Part of a small language model's weights: biases, 450M tokens.
Each number is 500 + 50 x the weight over its row's rms, rounded and kept within 0 to 999. Layers, rows and columns count from 0. Numbers have three digits each. The size before them is the row's rms in percent of the matrix's.

# layer 2 MLP up, 1024x256, rms 0.0425, rows 175-281, columns 192-255
087:517400549487454518426545503595513476560500452535510549446459440413550467520537555470453446481480582514596485447455502503504494562594489464560480603437523533482540517446539554508388531486551425
092:527521526479393535407467493630467522460529470593538445548428558503495490451512496442498525505530561417457536461480467426566498513550560457527457435465429475565551547408495430474542555621517463
105:530567481513508497463550519469489484533509601480437475545512522563494516498637491524447559518485583538480446522459534490522446494426552453568540570528450447494635568423482492466578522517473445
119:482541461492500481487492463526686545513464535529523441533484523536420418482423497543574491485515508511519483463457568477509445523483471474548539588508503450511432511483528504529524508486433430
108:488455461549520491466578531474499506537400497465460391460509480537530500517565492533457600459493591575445483494414485573588480515493487459539432449469535550395630538467454482480453497565561505
109:518531518533453468492423476618505513470458432602477536520471517475571617495427578398428555563552455479557569541519489546560519557511530437530417421427561429498431500454548596506375549529535480
103:595545498562501489451361516507534430429547467501574512539469555510517553539515496495506464576580425492494505462389519470482405566487423482480475533501460467478423462433553516573485525602459484
102:554498526507535468546535511443486545458498498521479421476432400519506435518549407526498492450506508613507573528447547507483471507461509502587479547455526507558533611437492505555407460540585546
097:476506439460525459403425539472472482432437544433472450521469567447553458415397549536492486527518455566530479566533451547471548516532506418616467541463480402516509571576497525552478554401493506
121:543549522460461562501545475423618478572520494586516519511444454466519545494451531464515531501496537525520431482513512486466419570508582516451500511497487416546512489534516504442440474583493462
119:507581584459536470536499475503456490494500518381399505565502570462487494511513496589436522493520470524490488441548492482540577450444479568522516506484408531446571525509550492608524449486531593
096:478479547519479487459556499438552529460464527450541559584522674473453581446499462444498510527556497540450459575526418517521538596546545465472534516462466468533502479420397530537505445520438472
097:502476555474459530416561511418522495468471514507563498456501468552532452465504487569522560464569539520465516560530484522421470558540550389511550442551462592490552477546507478485483468555514531
098:518507528479512537444535470571535433454488482525497421693510511513559487501448532429425489522472461506560507516470529526544448477525515494510450483468493419453475552479519615470475377453419412
096:484461489489445469409476528532499609478523559513415465517533540470448509538490505488439468437548544478476521623453515583492565477561441445455473468596510568433495534500520484436407526456466471
117:534470612441563459445507487545471497464577543565438573449517455523507428555497495470495527465413457519463539451566503467484457546477542553688432536546465462530479473530490494540418496492555489
112:408507549547501608456482495552552514552508474483480440465544582548526482521446609450429485570540442481517525401496534482366429464430526494506500459459521475528433432506531564542471470519449476
104:401501380429510542418458528543531538555523556510579453507610423520489569513471483498502452476557510552588565591444512424480495443478438492547523585528555471533479532442540466541537590538519574
112:546474507503573541538521500413503485463507408548486567576594509536596543479518471557452446498510462419426426503563429429488528478512512392421542491427547519430460506569483538583469497428627596
092:438532445491439587521506593436447568441485497558491463467542516508449480505468453375437638505518508598636565595527521544431446489545561434504509462469414486449491568517586647547500517495422463
125:607504404534472520483602543482386606495428566491471534461434438585494540479464511446437561464530526545504399525503465536554527507547532488545480491491472529494548522483443494577491492510504479
085:550604450558463444421474498520510504499521503555436478502453477498528430493494410507513525542482430539577471565505517577449572483464487473587488452518503463449475501484465504457447567529528550
101:507502508561512554431493480424520522494491490537406463508583589595566562521547582551443555474441521584424541503444499493592539508549436488543531584458493422501500565389536531412553515451442509
093:509471450407525475465489429436510526568492500453427458480576488426490474555459458465413520514473479583387545564478524494425447570585579492520443408545487448447530461492494533510443425466457523
097:429541409433524524443488451398509591562434509606486517443511453536455594498448559552452642472526517473622390466490505527529478530511386499522474489490466492452508504513453499424373556473421521
098:454505376475494541484530468554484527520534568554542512507511410395530607568547454562516509625497562515410505389519542407474436560497447522531532482407515512542509512502603428461484389455523506
106:486477487444564400454506571402472518555440511518664587476473484528598555480482429553451523492575446492470547497538470553449516396550476547508531492542477451442580518566564587361410451405515441
114:544424474508475433465471519531480578493478531547471470486449529536447455578463494541475506507593510558558478546442515503433514461420519486449374583483494522582472435503547504535515444514430415
085:499539488451443524494473478510487623547430595523518489482421469491524588434404446542450516494551535617527572541418538501507520523463510462507477507516525391437399529466544520483478467514524539
090:518517478553598466451500605436475530537464522461560522513455509403547530516524561430479472590506566492489467454517450539514529549464471515489420557558480434534537446509423551431438624541545482
114:535475554466523458472525494550674576536518554517565537455487533434579544525435488619440497486478516523507491509513579554451523480477492576651423590555532462432392502557534459489468465444462483
095:436578535418461503456528526509479506480451427564484458414508485432485524541347505476481478499488484566481563507508416541411448504505573458546470518668501446483517508657513444397586505487528516
106:447498542535551446459598429509510514424496434489571515561449480540519508557511589529527463560455533568480478541503512494464539523578541429616551456546463460406542515559488458600466583478557523
100:410566467469430574525584506488485551525482488472588488519478564457474483519498504428499500609468667502490594399490530459453474552456518514474447423510482527508607495510638400495508405570488482
089:428537416495576454502427466467460504568584467561531455506487496428560575471536452411474539655472578531581422469520473546394471497418490423512495575446450503572488511517583568414494566570453553
080:511552573526529496423462536462554446534480414438435505492406508529467556524563480496451494401494475449577456463453474569487533434548477460448541532482535498489501527537412551520519538507419546
094:464494410486500452452457414526526427556425497515454524517512563543527556440519472552574513512551525574457417496504433572509488528498542453564592515399492465468443426412505465497539592431503564
099:552566571464522440475474527462489386512419478576543501447514448447560505478447455547500473520606516555525453456482480504507441483496541480547591550459463419471416483549425436403503462372569522
092:575538438532420451453496410580432481504517512510484470488441449447484489509488521471454501566521532535495446431404503488464516520572356517553550511532469522452482526566500399563395455511481466
098:423519453452537495527527517467531490515515469418506525479531570514425562484506539364487533492459506583458367466500445569494487572506524431520467508490481491463389461438469533458498569517446536
092:475476488588419450447466618456525497430496531522497494558570445444559547527560437453524556545486473529449460540543492585394430466519517583570479474550441555488481534468509494461460481561476511
091:464467502538461510415482513483485583471571519460559423494498673518551564484630525500403469551507486528382536519499490493477536556579523517548559511379492462556394475441554486518558526430489526
097:396621464573453447409570530517488554493483453525449425525500631404512485570417551531460511473457564490415546528454465556514459750572435418436485430458538451416593450580436528513547498446514444
113:487541529446524485440583505482480552592477491559604398491553598435549453555571493504495603528518496515483413631494568426454516544503467506509497541524426507436564588508475465443527478417514503
102:514560496555600535528523463461491560434532583531503558542528549536496541452463489362467586464462490476477410489523510565530474557635488522568488517467409482518478559495357484440524468543457555
098:458495558502522580461516486503478552445556530531455501532385495488549465534517565391482493473549500467481539511516411628506556513623536458445566502555512556491507508467379482510470469464482486
121:525540470541531484501542503476542471459476568507522555538528501467471501535452492521468539463521576549448538509493533481484482486562572580575451498520492407539484494534511512403513523445530481
082:466484472446433507565535449434560612517409487568491451467508466533515481521524456616441531630458551552532467555444609459509435584509447484542482500372476450519416551404487556497473501468535465
095:503516401489456502409496508572463478507468482438553412445434486449447489480569493398498585529611570559374491526445519431502500509529547482470451455520509551495602524596538487573489392499519503
108:419534451557499503459529474406564526402564554466494421433440525543494483420452436578511429381492480542485443488471465477607478508581547446500504566575542496430491460505543528513606512486433405
104:459499451482558615431521522430510527557410496490512520445496568508452529549484442488425526508418384534489539548560461482457499624510550450605528414436534463424546488402515463512421458497497494
104:499455444505535566496457474412488504458443549473516425549505531490507535526484487462458552500413463479581471544488564542498519502563489547522372502543426482452522528539350564544539409543459501
087:500512424476378523406516448482526542508488514431444497405474603613452474465533478402515496516579390534477511520551510519500551478480518428528464479453510493563508536544481511569503577602446476
124:444530475523515538418458538537590412478508453489501466505499559516559530494497568511425438415497448506554575554474422411536506517539475484578518471497602409532399505600535502539460618527472586
091:477528464522507463501511572554474519605477475564493482534482501533444482496516451494525526594444583536495465555441452571499416526513524544513444500393502612487528457525550413508360462567416548
100:362473406508503535520495462534529593419418484532489438508557462479501529473520487503493493416529418485478415412473512540472538458508530577524465608493447511443457481536562495520458493542422499
117:480526479418481523444522547563598436456475587503570445486534562353547424526439426554465509581533431477517538506451473504437494444572486504673497493502513452516407496563582486468500496514435454
105:482506484436447573501456436434471568448484566643512580457552501468518531493490505517460536552501439539549484500511503479422511429579423531479489590545487453424404488496611545503421479519465452
108:424554471482574499406651514479498504446430623565560503538464470487486579503455480464477452524526479482359638481505421418491395482513526538529475446502505481550457570550489474500458569484564494
090:366477502542590453480564423528466615471480541495465557538531509436555528455518577607447517538472609483534557606527468468487449631532465571411433545416505523424508456494557532415525576537525519
092:512518480481494447449576441481506526489424498540442478444467473473439506398451507439482497549442539486430541595482467592446543586478587506482497529556483533549549471520491507437483469515488497
100:477482506598535527536513556584444574583508491442448411501341480507450575542523455489479530482539536480481506533413510530541443617479517610515497436499586464497530476507511442579431477523527464
109:471522488583449572500522532412474539521462463468463470519471453509455534534547505478490490495493562508512551430521556519474448489475520511410508524440468469543598543430422517446495530528547564
092:437553418511488488390523563549496548527452564522544483447473550558487461528522535537486569499541566548496418448454410485483526455588460493444382488408529550420497417469464548433584571518497428
098:514501496588552435423454574515436495548529548589431581423436442499565545511427538479487570468529563485482503532488497416482445491568575528513557529448573402522484466518507586592509504544470513
088:411481510503493522516459518397548659556542545489497441472435499465593494473476493390448527552475481560609448432528499506465483538545492518535520568468500452447519546502545525500516532463494460
091:547528487478526431498515441607504515449403515537434487437491408489564468488489525457433483345512534497434469531475527464452498535558495505453417570538470437437544496544506524453465506417463549
094:568552566576359515427463486467544430486517585549493503463537478453457531553407480592496546543551497476389592519414507531576470482597511649472466476535528555441464514569415473463408482511451465
100:473582412566469512470542556512510473407459536499575481464561507607515532443529442523523452624515573497483554439506522504481434555516410559660497508490454464529532523467576477438511529419463479
108:497632510569534429519465533400469523423518528425540491490420553535596433461535493508452485526477568491520589506517531452479530610473428455587547581508495461531420467409490504517560421474520534
102:563469500474347465448478500538474565417518504499507565495474493494527496637472503501512463446579478445384501478398518476550484489521498467524473390547517504513513543590526537498510538440589509
102:469480545482513505546403515586497503430519540540508450423439448519513470526485546486485547600588566487430458528523492495482413582545464465489438454559474457535567512475463587550446496433493537
091:536484476492486464408518551497433653455435488531495483490488535477488415535479445473430439381509481490551516507482474463462508624552514557527476488534586512485421468509458481478444452528579493
092:396488431507536460473440448495536548594418570492508446509496484513525492515563534501468476538382491581558608346497451462477506495497536516522493520431517447498427527319522624463551554403503468
093:388512507528455468444519463425542497520481565497502518482427365491461567504489534450550520522484507522428507523488420464532482627498576501493495574488536433541633524485569500489496477434525499
103:555541427549518548539509516450496491565484556516615533482513507444496510532525485473461484602462427529532515630484518491487430496413462518584557540447515490492529470393554514481478498484527507
096:443477527475571583470496465515549574571532462498503481464460485478531501505506508521467531510597551582481415431396527386440511491445424454577522509480499354380466474445384485416480530508480536
094:520488423435416510490558465561556587458487466502455539484458534449502521429522478564456523553546515588591462577493522434452483505512516515607365416481396443478437520493497627435479533485516436
092:400539512449515476492459511500550535507490512477456506514553425531540466540428465456474447555494472605496494474514519488465492537493475459525451492598447444440553480483478530454485601527501508
115:545493484503547519505542603504531588470522575539458501462511521490493569430421491464495503487420564523503537469495558506437497516675512587476444571490505502426496439488456557464544560445519599
086:539510514477581617386515460528482476556503521491491521453515426541527519641495460464426563523482494501448442538505486499520576586543446431513440565489510468428536456467484511505446512517361488
103:453604430547491469453552568434446590470439505622493465562575408485504522541417495451430562475487504498583584573526554485461467491563549570410452494516452531478488513468491616432479471500471471
089:523544590481445478413448574507500490453568553601589482543454509536421537560534528463502511460601418467435486630508483489490501522481488509503433491480534547506497489575407432526488535528484406
117:486497519541578501410471398465553571497552454529607467513575546482520482425505461452479433458411535505520426507469520541465484485527470400518480578543498529395499496443449525421501472566509516
100:564534605527518529456546482465532494443508459501522552449496598532418613474421585564465533488515507525507514594523514555465485454495470558534461483542485464510619494487497457516446600408397492
108:507547465552499502478463518546554492502470443583454508532484359454480583496480556565499559560534626473442527477503462533482497565437476508599519490536448487358491511410512508427405491488541453
098:457531426549401563480511640340507499495496542549589448473529488517502553566435507480496572480506568517568484430433543485503524549493542486477510514481556575499530526543555501551440493449529386
089:504447546527531460491475503536491520530460591513501447599463449444520540577461486542511514520535537592591466611513578494492478626501454495498478458469499456539479519555554503482478578470409513
103:505449526606571552508499456510388537490525517509514472486466427487518581538489533494438545483512515537533580475540542468519503533446608608480487552538542465430531492516465446531493531467537510
100:568504505500468495493552543495513591452467504504544491494486563455397459486513532483433567527512584534624431527524440554442438566434523527542486590546511462504534474489491548361497464460521479
096:531555569474431428511494522505525445502449442514557471535453443454503507491536439497471525557563429572613491466460514551499321528460433454559465547522509471451447439573449594534474570530485575
131:514480485450507565470538533445504529446460485523583565499603621422531546496517470536466460460427448489512436543411471568520571476575470402561571538541500465427445475542560463554477488580426455
106:545546490523410529503476404504478641450482528518482470494511487510583543472492455508469481523506459512416568516502537543478571637545441392423502620614519471474472541610472465492480479528501524
116:579586543509522454456522610482546590400403486468534594519441500501420599545505543511481555454574592549438455576492545512419493494555451474468454520394452541485452503540511591463427494508470544
100:567526446484467505485500484473507476504450548568534487510460511553542432540525545486496501514355434547558555516417518488506471581558550554520487501454433489416572451421601552442562468436400516
095:496406499570500553439517537467519466478497502444536518575494517418532529487525500384513499524458580535552486443520449603526479472558451563568479538469473505500489542352465563481530541525490547
087:371595477525524493455555541474470535591498486441544444572464536449549456524535429490473484493476545539546430485555454479418533571442570493512462540431538424448472506580530409485516536461518462
116:470446493551462550520470454524460530575466530431538518523448469471559481363513557552514528527561474594514487531376516500464507545465509571494548524587563464493505509480518484531516409445428406
122:530491489497487474423539469508555549507386471437464490535547494526447488539539497462517515423471513495459474515432429447509445475582537477558551512466565458539573530408538444500539577487425532
120:529523505510535442502503491496595533532522545425529533471407487451511474523435476542448471490563541457504493496541537482554503432488505527531417540490538468464492512505568495503519445482552545
097:457444499447411563500525471505501455491525497536551488433496471490479579507423481453489585523569498506474530430479447507488389536518477481554507517467537452428479457569587457618599464523470519
103:418425493587544560399499524493485603460526475475493476564441531459483543442548503553530540525655509556490559432502531427539471618444447493505511366511580539540589461510510503620455459493494475
112:527512517463564514491474450513575599471481523476518523464671482541443452444420478468483533488436582507448417512519520578543547503599478487526453446451489509393468575471455551433470491581503487
102:442522495432432510442518402553512483506468488424487404451452404528554506476568533557447479490442584512470537533524449493539420513458482523548573487609492519458523473511472442564376472477551484
086:482563480498459513463526506498470555448583496530595515515413546514491474540511426472461544528521502557489467507515546567404421507480411409549542501417507376471498480508517535517534458388484481
095:508482445498524527513454594493452452660546523408515538541464494409552478539565454352466433646542554494656504433509567488481412580425387499564452528443441541498597554488566588563530544514511458
093:376517432517561517497547537515520515486436554465481471497534533419545549491593541437447492524482558536520442446516524476516494541543564553563388488486505396403473519439615521517605545536426508
# layer 2 MLP down (transposed), 1024x256, rms 0.0394, rows 175-281, columns 192-255
081:496598485501523538517475566414493555458453578480466431531526594562467522483489443555532478514526429494377500553516477488469476476423503547472484407537487440495500507553469389477622488474447572
088:487492467516599475570544529368547497522482519413507534457533428484504490574498470574498485514484417611544474528501522555429463476445427518493506525525550531447459453602513573525393485416490550
117:478459482503512521512475483545563549473467429527589508440507465435521511503388518438548460491509452508537555516518445549506537547576414490483411419446533530469371435596502500512413485525486551
128:523477548496521504456483563472395485480534473495445555452509474458555565539567518515379522519511457526465494548517412542470577488558548538467463380419506515454545506495511511481483500518560557
111:541505520460507503510453490508499522475563569542566604543522472469495521498421529460578443498505474464554482495517515450464483559521531537480543494572436480532360463569540516507491487496426503
123:421499516511552521439586540401516508519510503402515463464502468487502405498572445620570430483428541573437426474463477483403480427540461578477566554581444553503524496595456423516588460502482545
113:372478482462508569476597518532530584564477517484445437417509459476499446445487508482509557390438607525485472554550479530521581425562549535491536484522554544490538569569453501402533467424480504
109:482482452487496459416455490491514530545522558511544538575532585479490568511435598474505538511464544422490493501490439529553511536540496498436499472546485500415445476571457464461628568477430460
101:501458603532505550591589475467545513523550448573512547497507442529459546558579441462501492468495561445462504429465535471504420521497499560398505470505524550466463443392498508436492426561491489
123:469520510610509508484484485532401548425494469394511504570578611542446481540565413551457462508549475595494552490414582609422551449534505526539482473526424511481484555398464493483554491457458508
116:482422430541466563445508547474580457512514480599637471465513463522508471499450456446576460496472559467535518547446494517440417578568520463506493507505609488546459465498479539408444538489493402
091:534496429482528516512465499537465502514561444547469433371479327544542495559520559530508494477437523440543504388458553516506450426444460516538463476512577526438470515526596474475434572474501570
090:477528448533539474530476489588538569544521505492432471540512553402480566531488465427440450555421476493558503424441501477580525463469447607495471545454525375556469578471528546506519506448470493
103:475503482514463492536474508441471592517478512491497514336496451499503487506533456585546469499533544503425503473533468498410528511479491503497536470530471581532548420568497420487496616524568568
092:524540496529534521567546461494476410507513468555563522456441432539572515467523500527533525551439493540509495419540485455459418532481612560573500543389483420572480483498451540535573490510476525
120:453538412569427574515495542458564551480454447428529435521493548437531545502547467540507476511582579563512467548425488507480518498557506469383571429457517546455475567478514532463572511498454475
101:562542515472455400571520463453443528418506521510459521528459438464468545445483414525523566441501499534471572547524537480517521538515574577511536556586494509459515555506495442486498495420498492
110:573525591551489461502545484413477491446442452446413509518353586470458412486523519515465566514453520443439428393474477555525448532527503471492495422514435511452560464560464546471518429512486409
105:432486475512466475472483527551485527617481575416515453434394509508405423489453531404551550491489512548535549497482548546499444502486482579594448497539458487591539480433503471449502561553395441
087:571509527480541399520461456541534445556491511492503561524463451496560565453539559615494376478474502405423389407509512506493559488517449594537468512509523457516504427508426348404499483501557508
131:541443443431523466477400479511511510500480518497434578450504426559513481546451618551485442487461525529463446560576446564510539469508497460505477486527412539452517451572526511562527475537503578
076:436412541442534592554506516526537486472521469468565491513502537497433571544481611485491523482487599433446529431523509453564394483529493537419536544487487523519536485540508510477553439456496491
104:514485487457503496555513504556527490516498515515598537501423382442473465515489457457568459523540502414550475527522517483464463516483546499458486364533478561458492414604480519530404449525534492
091:469531569576482508498506591579521485423497540603570504518448524533528541456499514478533452488493561450610474464525497542535548446445405495458516644442525526529487534510542429505571576534528492
091:608450601595462486483515517535507430449471492451506537508506536451535477486511446415492352528467530590351594481463515510461554482414642496517493517546528553533496503530482528552588449515504476
099:499494613527526474474453564425514441448484479423444468482495561621489395446446524446466515346524485517599529611457464565463567438503557515459469516535471472509474443515413580543548624512535509
116:522549534549465603550472470566556504446534485530368434487520561511455467537539588452482497495440544516559421466457490440551435631435498435516472498483474553542444500479460396596545528547474602
112:485608495487546582474541522448505433480515463478514545548535486444537573416540509479509548485440550445442541433518586508544467585589490480510562418545482496357517614507437494448518503537533517
076:487463506541527489469544496521521425461517405533490491524569526512488408517604543499525470504470506361455421485525486556457395512529519539516495466483491616545659489531437461473503525488470458
083:480454543457413579515513428592556479457529493521432455478522523589491492503455456538504559405526422535500580551471530481454393445550513454547571456421517516497474537486561500553568391461464511
122:457470429550479490479455548469337494518530473512488499549492386564441478477566505404541487509570516513444546516478408474577460546498519470400565408408496512495591490416476542473544543479484486
095:530443456580542533518469490490534469503564541415505531569482567522538505459635481518504539497515532487559424505460624450540565505532442538475509530369490519514476506332507592567421491503478472
118:559488439487452579509402571478490483549487531495425503452527519431504560487495393454458539412583478486524464467442442443533450490450432552378441546428516522593477493434494568393514398541438493
098:572430549516564430427444484472498446494542527557442526486552438570534522465515473565485500417563301496551420580527502563532528478514488474534511580461541437476442477499384643501508666442508540
084:574493599501434548449559555522573547453412531438492541496512520566464441510461574581502468351552424479426616572482505490593521481577527550503509428537561479453574526467404434554513437493514429
070:472469408474468521546527509548441555470485568586586499524609509508551462491424504494586516590505507539436551543521516450509451599459465546556448448480476484525489456475557449485481461492530487
092:521516613524449566513567579454489600479565476495538473477521449465446439552456522464418500493481460421532595529508555450480516475489454527453490503598485503533525573599481566465447412589478447
101:447480447501497585503516503514506662467535538423459519516487531573453526512532535447478560457401502470467556605528492503495569535524468512479461471522555545530600510444587592592509497605431467
091:471480596473607564524476591435585522496485512509498530523546558570526505463524491521523531463504471490505553585569451506499447504455618466453463508460514444534495487436504578480569546543508524
102:570513541570471499472472485495454543514465531559467508512431439541554444501500498639533505508546510453539624516500550412527509435517478561486555519506510502538603539531516507512498416518488456
089:514526483413586570531541422526502520611530472449512503441450583581422487459457579531443516450496546464557496448436488435576539543522488401499508518444536399509522468526482507540490533432491483
091:526504506477535510552527452531505410512456490543464562509521345500481474485379487484608584437487553499583469454490527522526445439464483482460449467603531510416572527571449540504397451522501504
101:550469506453504526555442486497556450524481583463519559493491371567477534461585433472528493512531475554590436479512572492451519237458561609580508564506465512560458544399546444468463507511507539
116:527494437536429535576440493491539443421522497467454551529383434530408551431449509493485431512475521514525552375490442599520429481541532495463494463513576445493402500449487546548487510526463465
100:490471470428418511490446554544459463580464420495495501425505487475490490583557539606511438544538507562534582498512494445514512486410499447438546480545546464414463383475598492567449489468529471
095:541525438532441439517477480514480474581447486534545479473583483525440518473456465594477479552428464579553498524494592388449412486407506559559489486432469443473515477557609507493511559530517520
110:521533504502496475458463527492520521546531472585438533440465500471509484498533519508488539584468425534489519477464484535483560522459486487455488497444446551444498490448487509490466404511535576
069:514521561548511510412468532577471390490590488443556534481496528472511504475510564396531457394517437449466544475544410586470581423488522504449530510584518545430598477604491460473517503494466541
097:502528607530548474558458468468519578520526530551465583557533512568536473513463518588453454469372486458587508488533465592510471535484459516550551548466482454490498463406464470415528603545449467
115:619479551475492485545466543587466457609447468503519559583527454453498537554574533393471564642528567484493493491485565504411521490494445525531501407432464532567505522490461477507361503496555581
094:533531531542448342543491508527464557463565501576513504496505413502539501450568499484525487509560642461544438465475505533484475404564487554445493592509489467547459498588490533490579538452519519
119:520525572497493420488549527550510504554554483512484584460490441508512467473515500515544472448607587531440518458494439505500466495425557487516550492430586481494491505476625478418443591492527508
083:480489491539600470571463543517490488531479461584554495612493400386525565540485476542454500490408629510538485455426495498515412539498474510464528529536467495460445472430541478449491414426529493
120:516538547512471519534576474406458620466526573461478535510517467459489453468582503478543589555487567485507440465436518524449482505489521576470488540526434618430547489474525479457551361483466387
088:514508541486473493463490419430534484419502538416518529442541517514519519509460550522452505442540428506509507430575523452507567499467452491519537470574531375502524553471463618481666518424538416
102:572573561516471500481463548489530432591559496491576532512440528507488463516478505444511569573468631524526556566512499405510466529492416426482547365510515506555484505468469539488519500467548472
123:517516548583505438489467472465464527494485455469457582471477474560479546494506535478523485462445520491463464457562544551561559556448586541418537479530453529418467512523421491527547494521532530
111:481499487533509434541525594569450405584543507460505475521557554544553481500490530481475499480506543478470524500519489514462543557439535436476530353392465590535497538579455446484540483457485550
116:579481529527478472542379511510518502540530421454444501439514477534501416495524519533483575449487544539576347499508540552449575524488458472495485559464478504431560436448515564499525430499495515
092:621513468463380594491436555483568357475489456491530478447479498533487525553486413411527507476545391539514425426497523521490566371510552423589559466526472475540497520493473476603473444478493480
088:514524494549472544512430552512473511524580513478524541552530508521536533631567489523508536464527425537575478418548557382529428412544407492559522498446486453432404531455497480538519540517478528
110:505511490426478455444489447432596466389484533556509567504651493549551421503522580529504487499507502523561502484557483462475510415532486372500497564467471507505533538486492502451560540488478532
115:526513520476557403473465447546485471537522522509527468534490564482482452495413488496530542516565477561523476513489445530510512525553566490615408430601434548463411503554581482559475481443445449
091:544442581542467540569448425450527476475535460487466548547519485434491558475475466449471457490493445461523584538499604516491466521441557493570563471558493432566561575497539468523400436482493550
108:505477486469467546587549427509542508481473472453546452565580528527475486477567449539481485481449404569520501463557500620508575517418421446490431454524469569463503534509500409394499523494511470
085:598522513515474493499514441617488356447437464548483572491548485528440513512540474578527449437535535478398546568487457534499478453471537473474484386498464534543478468508431465474472472537548551
094:453467548517486582497443582366508511608580502490556525532499603492445533521502466536545515682502474503540473479519493528503467462474565518553542401443516527574435492497478456555514528545509432
097:458454413457595483517533521497479578548497429461567503585444532513539500484543524458489466445478533550600403523564547460429464515413484372543510553421510417559497490430561539542590543490541532
098:529468570510529515501502439449467558584541514499453538559424472410470471554427563486484564374516400555530440504518483499491573431527596457338526524525527514443461473508436538568489491556535514
116:483428514476455574465510459575508483623491518564412512481540410472441543533499453524544526478512432542488412488472480541501439394528597582398452395479465485435600549577523504471424581488477471
112:458565521575639528505469487463542417583499502539500458522497513542491483397529509528498565545428562577589486535560472530450501499488508557486520586441448467464477510430448476524478525531441516
108:477548445528516432427579486404518506625498506461504512555547541474507535457515433499445498403413471548550529455495511511531580442479534545528518540451517507432449483529533429439548534554491485
084:422514458481529560503543445491570347520529539482495502462512499508526577472545609523537531629472548532438432499451492567474456407472508482489485480456437480494551508538512531507562575468469505
089:644491595504487531504535569488461454435572461513484500454520508536512477497453470515540568456638530466477398689496553571493476511498525510499516455521469554506590499683498358471446460521509527
094:615491475480565515501481519544471538487470466526467473482542588536540433495514408505456461454520491537579538474525535564446500404503464500511506391473465565461342467555440460483495548527467513
107:460492578460465491432505504553508542441527456467411485511441490545506541475500476527514553434551614486451438387502461532470560522611550477423435373557489471480460567594478469512526500517462469
087:531494457554413455523530510493448432437446519516467481511544567467477500507484494489547463479405463464497566555534447610568459497484580561443489454494515621635567562521579500546538536478522462
089:466485590577582536460448526426449447556548553508593456539530454525522495543452458437535502453436523465443524399488466596505528503497474475403609595525639556495546475477476394564450471514453544
092:596485504564488490509532473486473478492480489508529479459444598443501507472567500548501493482494503420521453532471469560527499463528507527539528471447515557579496505558531478506543368446444494
122:442517496490450446488470402459443439540518452476546480547446432539538480516575543512499526482597470533513485557519429521518537505364486432539559413499455485588501554469550470450438467531453385
079:419511491514431358606497522467493548478489497535477500490430565447403518409503513522583452469516515520523550508482499494476380438448525577509533448473427502602475537555487492469556502476599486
103:580401589480554554518473448510558425559511478440516549413452538555556490504550506580550486562572560490416388451436467530425554496449466453578532451451494452512525499498516402551531480508549527
082:473497437558561523558538435488485585549455469387440474433512500482546479458469463559505477558429608562520495372458521517488473471517480515490562500504480436530546493421568568482476509463473607
121:485505468456423543566534565496441445486454578543399505471456461540523506556512550552499602552542452492475551474538469448492503527505443572463545383458488499578490499582572473554486466474458451
099:473513395508454512513477492506475528603470531488464427532505416469567428535553385456501500547495477478485514441490510456555521574497527466493494544464544504492401565514512551451542434555617486
104:483485494562496518518556453455452553550407518454516494464535609554546433509505455449457472491502412531518444500481489482508484459510544533354463494476494497611539479582434445561584471529464521
095:535506585527563387501485358639525502479469504498403563511526496465481469438599442541506452505469416501424529605558485568478451498516489569527490491473452420502443447466463479435535552529453639
082:459543450518484559480500504435506531483581455528486529389539578579447496463524491447450522484461512475456537381466428475458514393509511534544487546515495531485536481444464496476515464527540463
114:494534439431428435478479526507642492513483448501487515516529554484459446498533474512566471483465514516500437577441504524477467491569437403536532439474471506568493494502539530477498494513465479
110:452479507502545555479450489514512440528532509483457506482541402539592573515489487511543439468484428481379562479468560440525541450577479446466505402475488528465457553513506488625488535525482499
097:462499427529586559457507482497473600512542519473466487453523579522490501530463559507534488467428613461411507538500474422493648477557523525452512441501482487569579566435542387459513432475485437
142:499517395481425395505525491534473374513507511496505538516496513560555515516528573453459549543431444481498476460540438480458438522464571567508479457460446515551435548575591509429475492475525469
106:450473541501562461499518580476526412535505501501465516522446526470414482581494534497509504498514541528581442520470478404492392364494537599601494385368496489492552475367511556535523499425463503
110:458431411570509496446500439469445473599584525590528442437499508489518480458536436465517567528497450507556627519478454475556451504494523512524556480583506440544492498490459410423574511420479472
109:412469552532517520510504508495468535481495470430480510506506500418434542460479433478516516455649560472420439539551471528476541416509495492470536473518555520557413557567407453553423577535580505
096:483578474414520429552467495527520497525496524543468489437524517556500496502489550576483472473556381488440555600470585383480503522465546444474517500527509455493450459633553408483493440494522454
081:614436516502453501542457474483539491390484511519439545395532485553451599497469570506518528504535455475407569515449512526578475420564442521498507465552479570581540495458480589479490476547460511
127:543550491459533456473526532462536483430526515587460503512537516522432507618502453459474456506447539424502494462603488484524498479542466432540449453421390509503518482502464512463467576558560577
123:421535509492494516466464502501465498514564521567548470478484503502594488472423486538515511514528507491529533479562547501484488587401460500509483542556462543448372519585493553480515413531576505
119:502505484492487580497528536497418493518507444575468478517594530546487534461569537446552540527458461553490547509436470515448505583504522466408533437540438503486522485474466539451467536494443463
093:499567532518606403461454506504507554484445487498472529526533503467545480505507518529510443477415489520525443541470501546498614466480528473456480493503436566611493550432384555404399532478501495
111:553563487527463454585491454469515395560439524583517520448519421559517495527449494455484448472396493479558482551447496572444504424543494474558475613479477410491428535445477464387527547531490509
114:469498482497422437498581528464479377557495470549404466503350468469536524563566526522510505485587460564558614462428451436461430563442531560484552526554477526629531446494581438532477485468445491
109:505487546523538476503477602445516522513553544576511559544487586439451482476370425435532492493534444500510471446489576543471553510551504544518429494439494465560468531446522537456646568492422531
078:487475541499575479511469499440518449535405515501437484500609437490479564488472553520558473464488528473498526494486461476534541504527565590452438442560478593482505565503466440441509569591508507
098:495540576519501471431546442515517578343469512606501487452534518594418548473451527670505552361474433535364519528510432499522561415566576527434549503533552445542404466474434387425482438494481515
090:620513575493447482499473488493436518500517471571535502474447436572452462534450414556555504470496432484486555550483467557477484441526453452456562490520476593600487473533410484472389447462511478